python train.py --n_layer=20 --d_model=160 --n_head=5 --n_kv_head=5 --head_dim=32 --d_mlp=448 --vocab_size=1152 --activation="reglu" --norm="layernorm" --norm_place="pre" --norm_eps=1e-06 --positions="alibi" --qk_norm=false --attn_scale=0.177 --bias="qkv" --tie_embeddings=true --parallel_block=false --init="uniform" --init_std_qkv=0.039 --init_std_o=0.0 --init_std_up=0.039 --init_std_down=0.0 --optimizer="adamw" --lr=0.00177 --lr_mult_qkv=0.5 --beta1=0.95 --beta2=0.95 --lr_head=0.00581 --grad_clip=1.0 --warmup_steps=230 --schedule="wsd" --decay_fraction=0.764 --decay_shape="linear" --final_lr_fraction=0.0 --batch_tokens=16384 --seq_len=256 --doc_mask=true --train_tokens=142000000 --steps=8667 --dataset="wikipedia_en"
Each number is 128 + 32 x the weight over its row's rms, rounded and kept within 0 to 255. Layers, rows and columns count from 0. The size above them is the row's rms in percent of the matrix's.

# layer 8 MLP gate, 448x160, rms 0.126, rows 181-187, columns 0-159
size [102 100 101  99 101 102  91]
[[ 79 102 172 154 105 130 153  84 148  94  88 143 170 103 143 148 162  94 170 143 146 138  65  95 147  96 104 124 199 159 171 159 130  80 138 100 135 139  94 167 168 151 153  58  98 116  66 134 147 115  85 119 101 145 128 125  52 173 146 116 135 164 125 145 183 150 157 132 144 136 144 119  87 142 162 184 101 147 129 131 131 158  90 149 115 155 102 120 150 149 178 122 176 112 113  33 113 133 118 179 111 122 118  87 148  76 104 123 121 132  70 134 157 107 146 117 153 136 150  78 155 115 154 167 100 139  87 169 175 101 141  77 103 122 101 130 114  66 199 131 153 164  50 154 159 158 197  89  94 122 129 112 181  95 116 120 109 119 142 123]
 [129  81  87 139 119 111 135 132 126 161 153 133 193 141  86 159 132  70 141  93  88 135  62  63 148 136 110 139 132 119 169 100 170 156 138  83  98 162 113 154 118 147 134 137 159 118 126 157  91  80 104 147 162  98 189 126 115 105 141  49 131  77 170 112 145 143 161 137 118 128 110 149 125 216 173 151 115 136 143  73  87  85 124 148 125 172 128 112 137  82 130 107 138 105 145 139 111 173 151  58 102 128 111  96 120 112 132 144 157 176 178 158  95 190 109  79 200 145 119  82 159 147 152  64 101  87  89 216  99 125 126 141 118 139 158 102 177 103 129 122 120 148  94 129 142 138  92 166 192 203 132 137 134 130 123 137 110  78 112 121]
 [125  85 106 159 134 136 153  81  66 147  96 117 120  83 117 145 171 119  84 123 132 175 100 147  99  70 141 117  95 129 133  80  90 175 121 168 160 102 111 114 124 148 115 136  99 133 105  79 160 139 211 151 172  89 133  86  72 138 180 149 114  76 125 173  86 118 103  41 112  83 118 160 112 119 126  95 164 168 122 108  91 140 101 178 118 155 148  98 111 187 103 114  99 160 138 156 118 116 130  99 101 109 124  88 127  99 136 121 127 139  83 180  95 189  76  91 183  97  92 165 152  93 169 157 205 155 119 120  94 132 126 216 144 191 141 181  96 101 120 140  68 159  88 142 134 155 156 153 154 132 147 126 138 109 128 111 142 115 138 140]
 [122 166 187 116 129 111 138  88 101  96 150 196 128 179 179 180 123  78 133 126 103  68 108  83 131  93 125 108 114 161 140 186 151  90 132 151  72 121 122 147 106  98 141  60 132 155 114 127  74 126  94  87 106 128  95 146 126 104 171  82  88 151  72 143 164 111 155  70  75 136 110 108 144 116 162 148  57 127  86 133  97 135 102  93  67 104 123 123 127 156 153 172 149  91  72  90  74 152 134 186 114  91 138  78 169 117 122 136 143  66 118 187 185 158 115 110 116 202 154 103 133 150 146 147 140  92 125 121 122 100 109 141 153 154  82 144 104 100 204 153 178 169 155 170 159 140 121 126 125 156 165 116 127 159 116 129 141 139 160 111]
 [ 99  96 134 175 102 153 130 180 103 119 101 199 131 136 132 117 118 157 180  90  98 112 140  97  51 158 141 122 153 163 165 113 123 149 134 107 124  99 163  99 118 152 109  83 197 165  93  82 157 135 140 188 101 117 171  92 111 140 146 112  99 169 114 142 168 112 164 138 111  91 199 171  99  71 104 129 144 150 129 136 155  97 129 117 114 115 128 127 173  68 140 122 169 136  95 123 148 102  72 170 119 148  64 156  63 139 130 168 201 125 116 145 150 125 129 109  88 138  88  26 122  86  96 112 131 148 145 138 133 115 144 147 108 120 102 132  62 107 125 180 164 156  98 113  96 103 166 142 141 165 173  82 153  58  88 136 177 160 126 158]
 [124 107 113 169  84 131  89  88 145 195 102 101 104 100  99 162 116 115 203  56 104 121 115 124 124 143  90 113  89 106  84 125 124 168 123 111 105 170  90 137 149 148 106 109 156 147 164 136 153 116 100  92 160 112  76 154 131 149 165 145 124 204 160  98  68 148 101 156 119 149  84 108 113 118 152 170 161 143 105 180 116  90  74 180 112 167  87  58 163 126 169 186 123 121 134 100  95 139  87  98 136 120 161  76 138 123 174 150 137 160  93 153 156 102 157  79 175 169 163 114 110 147  85  94 118 138 138 140 111 195 139 149 144 175  67 134  79 142 165 138 158 139 121 130 109 129 136 138 156 128  95  31 135  70 108 161 110 121 113 174]
 [130  64 136 162 156  77 102 120 166  92 132 135 136 127  77 151  78  91 123 164  75 133 120 154 129 112  75 151 134 107 128 136 200 184  94 140 108 167 150 193 146 123 135 157 183 142 140 130 160  64 170 142 132 137  90  68  80 165 158 104  98 111 191 153 116 143 111  99 115 176 135  89 127  97 163 100 123 106  96 163 108 105  95 176 112 159 157  86 147 135 187  88  98 118  98 106 117 170 127 107  72 154 120 118 152 132 141  97  78  81 155 131 156 122 139 123 150 152 152 110 149  63  89 131 109 111 137 191 172 176 182 179  70 119 116 153  48 148 132 149 107 121 132 122 136 175 153 191 142 142  83  86 161 124 111 139  89  95 134 149]]
# layer 8 MLP up, 448x160, rms 0.128, rows 181-187, columns 0-159
size [102 100 104  97  99 103  83]
[[ 90  71 127 135  97  99 120 137 164 153 113 206 128 146 111 152 136 157  89  31 135 109  78  62 100 159  77 117 155 182 132 128 135  91 147 137 145 156 105 155 159 107 107 176 118 132  91  80 109 155  72 116  86 108 149  83  95 205 133  85 120 145 128 118 176 106 147 129 109 176  93 144  89 159 121 186  67 175 162 125 175 178 142 122  79 147 140 133 123 150 201 167 142 113 131 150 103 130 101 134 123 140  88 138  97 144 121 107 108 154  78 133 181 106 119  98 176 153 153  94 117 100 116 155 136 134 199 168 130 117 107  86  74 150 124 142 119  76  96 126 146 177 124 176 114 118 124 146 108 111 124 149 137 107  52 130 180 103 132  91]
 [117 145  86 147 142  73 180 125 118  85 102 159 130 156 136 139  83 117 159 104 103 114 121 125  94 149 188 132 156 151  55 169 157 153 170 130 146 120  96  86 110  47 124 144 118 127 162 129 128 123 147 122 117  72 120 189 125 166 135 115 140 141 126  92 129 170 134 190 161 143 125 139 115 148 131 150 219 117 162 116 114 119 105  67 118 168 139 162 153 100 166 154  92 173  81 138 188 101 173 107 129 148 148 110 115 128 171 114 131 122 110 131  64  94  86 161  99 148 123 177  76 100  99  98 143 137 140  83 159 142 148 178 123  75  83  96 101 163 152  80 194  68 129 125 126 154 109 135  19 102 151  81 136 110 150 130 158 141 102  96]
 [112 142 112 171 132 135 147 134 164  82  84 148 146 120 149 114 107  96 153 139 110 181 163 131 136 154 187  76 123 141 137 134 180 140 130 176  98  92  89  69 152 128 100 105  93 143 158  96 159 116 111 132 109 142 127 123 159 128 143 107  91 174  82 129 152 101 143 117  98 183 138 138  66 113 144 147 145 130  84 220 162 115 146  85 191  87 147 126 162 118 135  87 118  81  56 125 107 115  69 193 175 118  88 141  89 150 153 166  85  74 120  94 137  83 157 118  57 133 171  91 138 165 154 149  99 182 197 153  94 117 111 173 137 146 150 157 131 131 149 174 128 114 125  90 129 100 137  89  86 103 175 115 142  65 139 156  81 142 101 170]
 [152 164 194 141 170 124 156  81 116 113 131 189 133 146 181 186 177  56 129 149 102  98 103  84 113  98 101 172  98 117 186 175 167 123 169 151 120 149  89 157 148  91 160  87 146 193 140 111 133 133  97 100 118  93 117 173 113 109 146  98 149 120 107 142 201 169 119  91  83 106  92 153  71 138 165 150  89 116 118 120  66 168  93  81  81 109 142  75 160 143 209 100 143 128  95 135 126 105 124 145  83 168 160  80 117 133 101 102 118  80 108 134 102 138  90 120 175 110 147 121 131 175 140 108 160 138 156 116  85  99 106 114 141 114  56 135 132 101 144 188 170 153  96 159 121 118 123 166 108 145 171  85 126 158  84 153 155 103 133 121]
 [134 133 118 114  92 150  80  88 168 117 152 135  79 110 124 108 124  73 103 168 133 106 168 101 123 179 151  93 157  75 165  88 182 180 101 112 150 101 103 147 150  94 144 139 132 181  90 166 164 116 120 112 139 164 151 124 106  89 123 113 160  93 152 123  92 180 200  84 102 120 142  75 135 163 150 114 122 105 117  60  67  88 100 134 115 171 137 163 153 190 125 151 157  94 168 131 152  62 132 113  94 111  92 159 151 128  70 129 103 139 119 168 101 186 120 126 140 124 128  87  82 140 146  85 134 118  89 145 131 179  66 139 184 132 122  90 142 200 115 212 143 107  95 117 158 126 163  93 140 139 109 130 170 147 126 150  44 139 109 141]
 [ 94 105  64 147 122  89 110 103 146 131 119 144 180 134 137 207 115 109 133 146 126 140 130  52 145 101 196  66  97 197 114 102 121 137  75  70 176 119 136 169 185 118 137 124 107 120 162 144 122 121 107  87 142 116 113 145 158 111 138 103  80 166  62 116 105 159 108  77 110 174  83 157 106 177 160 158 168 177  76 164 118 113 137 129 165  88 112 134 126 127 157 163  89 110 109  82 112 175  62  98 107 115 180 105 117 113 193 130 102 149 131 139 110 120 156  96 141 165 148 129 177 144 154 166 148 124 147 131 177 100 182 125  91 106 191 135 155  87  49 124 134 162 165 167  92  99 115 127 142 132 171 147 161 135 114 123 135 146 173 105]
 [123  95 126 124 171 167  83 148 141  70 126  99 141  94 124 189 114  96 123 137 142 179 117 160  84 152  61 151 122 141 154 101 145 182 120 144 168 124 139 163 198 185 131 133 124 200 151 144 151 135 161 112 111  96 100  88 129 118 142 128  91  81 130 144  92 168  35 101 130 169  51 129 120 135 142 145 132 108  84  88 106 149  76 165  87 120 132 140 168 111 142 102  99 158 126 142 175 119 128  99  27 139 144 114 124 115 123 129  40 109 127 100 125  92 152 132 127 102 130 173 121  96 104 127  88 201 138 171 113 172 163 132  96 128 171 120 163 150 144 107  91  86 102 147 128 157 184 130 166 172 124 184 124 144 147  97  73 140 148 142]]
# layer 8 MLP down (transposed), 448x160, rms 0.119, rows 181-186, columns 0-159
size [101 104 104  89 100 104]
[[ 94 105 156 116  68 175 171 110 199 102 149 102 174 139  81 113 130 167 125 123 123 176 124  38 173 154 106 156 118 122 170 155 145 164 103 153 119 127  94 142 107 193 109 103 105 129 186  81 123 134 129 128 129 145 178 157 153 144  74 126 194 154 107  83  73 171 168 130 139 148 106 104 136 137 124 123 156  96  95 159 127 141  89  94 147 147 112  55 100 111 112 106 197 103 129 122 121 141  92 155 173 170  71 170 158 176 108  96  94  79 109 169 138 113 110 184 143 125 139 132 121 108 124 169 140 100 154 124  58 126 148  85 169 116  99 139 122 106 128 152 133 155 163 190 112  75 154 122 130 131  94 136 150 123 135  79 133  40  85 124]
 [ 89 168 153 148 150 151  90 106  94 129  92 138  72 148  69 135  98 140  88 132  86  93 134 137 155 164 143 133 121  91 143 120 116 131 125 120 102 100  58 133 150  87 107 162 115 113 105 106 139 141 188 149 134 136 199 125 102 138 112 166 121 142  94 147 182 115 115  92  98 145  67 138 105 130 172 122 187  86  94 178 190 138 136 165  86  85 152 125  54 118  74 116  99 121 188 149 122  87 118 122 163  87 108 130 117 112 188 111 156 181 152 136 126 116 128 126  76 102  99 134 127 164 112  72 176 175 129 104 121 181  81 179 157 169 148 162  89 115 135 112 158  94 147 151 139 109 166  69 130 128 177 162 220 133 129 132  98  73 140 168]
 [ 84 138  80 123 129 151 126 159 108 137 140 139 145 122 105 129 126 131  65 100 151 186 148 107 185 135 106 190 151 138 114 115 124 156 107  29 136 153 123 113 116 134  99 174 125 128 125 155 195 100 121  96  35 107 125 107  98 138 212 150 101 130 117 137 138 119 141 147 126 133 136 127  86 110 114 169 101  91 163 101 138 131 113 193  89 143  92 128 130  94  99  73 140 155 131  85 150 149 208 171 123 128 140 171 100 160 141 112  62 101 112 102 150 125 129 112  91 120 126 161 108 112 194 148 169  96 134  79 199 117 201  88 158 158 141 133  84 115 197 177 122 115 102  89 192 135 114 153 112 128  98  77 127 122  73 119 150 159 135 149]
 [143 115 104 110 105 121 127  86 126 103 120 111 101 116 132 164 153 136 119  87 139 115 119 148 118  97 110  99 107 175 144 161 121 102 146 139 161  90 156  92 129  73  95 125 147 140 117 170 128 122 138  94 150 140 177 163 135 110 137 110 129 114 101 140 161 158  99 105 108 179 106 166  76 156 158 150 141 118  82 141 138 102 165  82 151 106 158 112 145 155 105  68 146 123 157 113 176 127  82 119  89 169 121 165 105 231  49  98 133  90 162 196 207 103 144 128  77 156 181 198  91 165 123 140 150 157 141  45 104 142  91 127  85 179  59 130 146 147 151 106 152 141 111 184 156 138  97 109 139 126 151 130 133 169 112  83 173  38 140 109]
 [ 54 142  80 117 172 137  78 145 146 105 137 135 139 101 156 126 125 115 170  80 156  47 163 156 152 139  87 128 126  77 158 125 125 120 122 124 140  76 196 145 133  88 138  82  67 117  83 147 129 141 129 123 123  96 117  60  95 132 171  68 161 161 153  95 172 130 118 121 131 144  92 134 126 122 166 110  98 111 134 168 194 101 104 181 171 114 215  70  86 119 138 150 118 150 169  84 122 132 100 121 130 122 109 119 103 140 155 117 139 174 176 115 106 146 169 116 122 169 161 111 181 112  99 156 129 115 144 180 163 155 184 151  87 112 144 145 163  95 101 124 121 108 189  78 141 119 124 119 137 113  59 198 106  90  82 114 127 143 160 186]
 [ 85 109 130 109  89  88 156 109 129  87 121 177 196 168 187 133 112 137 110 124 151 127 158 153 127 209 104  85  90 149 152 110 118  75 114 183 121 122  90 148 145 125 177 126 164 144 155 132  95 136 166  99 150 109 119 114 106 163  69  70 148 221 112 148 108  84 140  90 119 175 147 146 155 168 109 115 139  82  89 112 184 203 112 141 143 113 119 141 101 151 125 130 181 120  87 131 153 144 172 109 153  83 188 123  88 199 118 111 120  89 138 110 149 120 104 113  66 193 179 104 105 121 106 117 114 150  92 156  92 175 127 127 148 137 155  95 104  72  68 150 124  93 116 143 147  78 130  89 132 160 176  75 111 125  96 113 118 134 105 144]]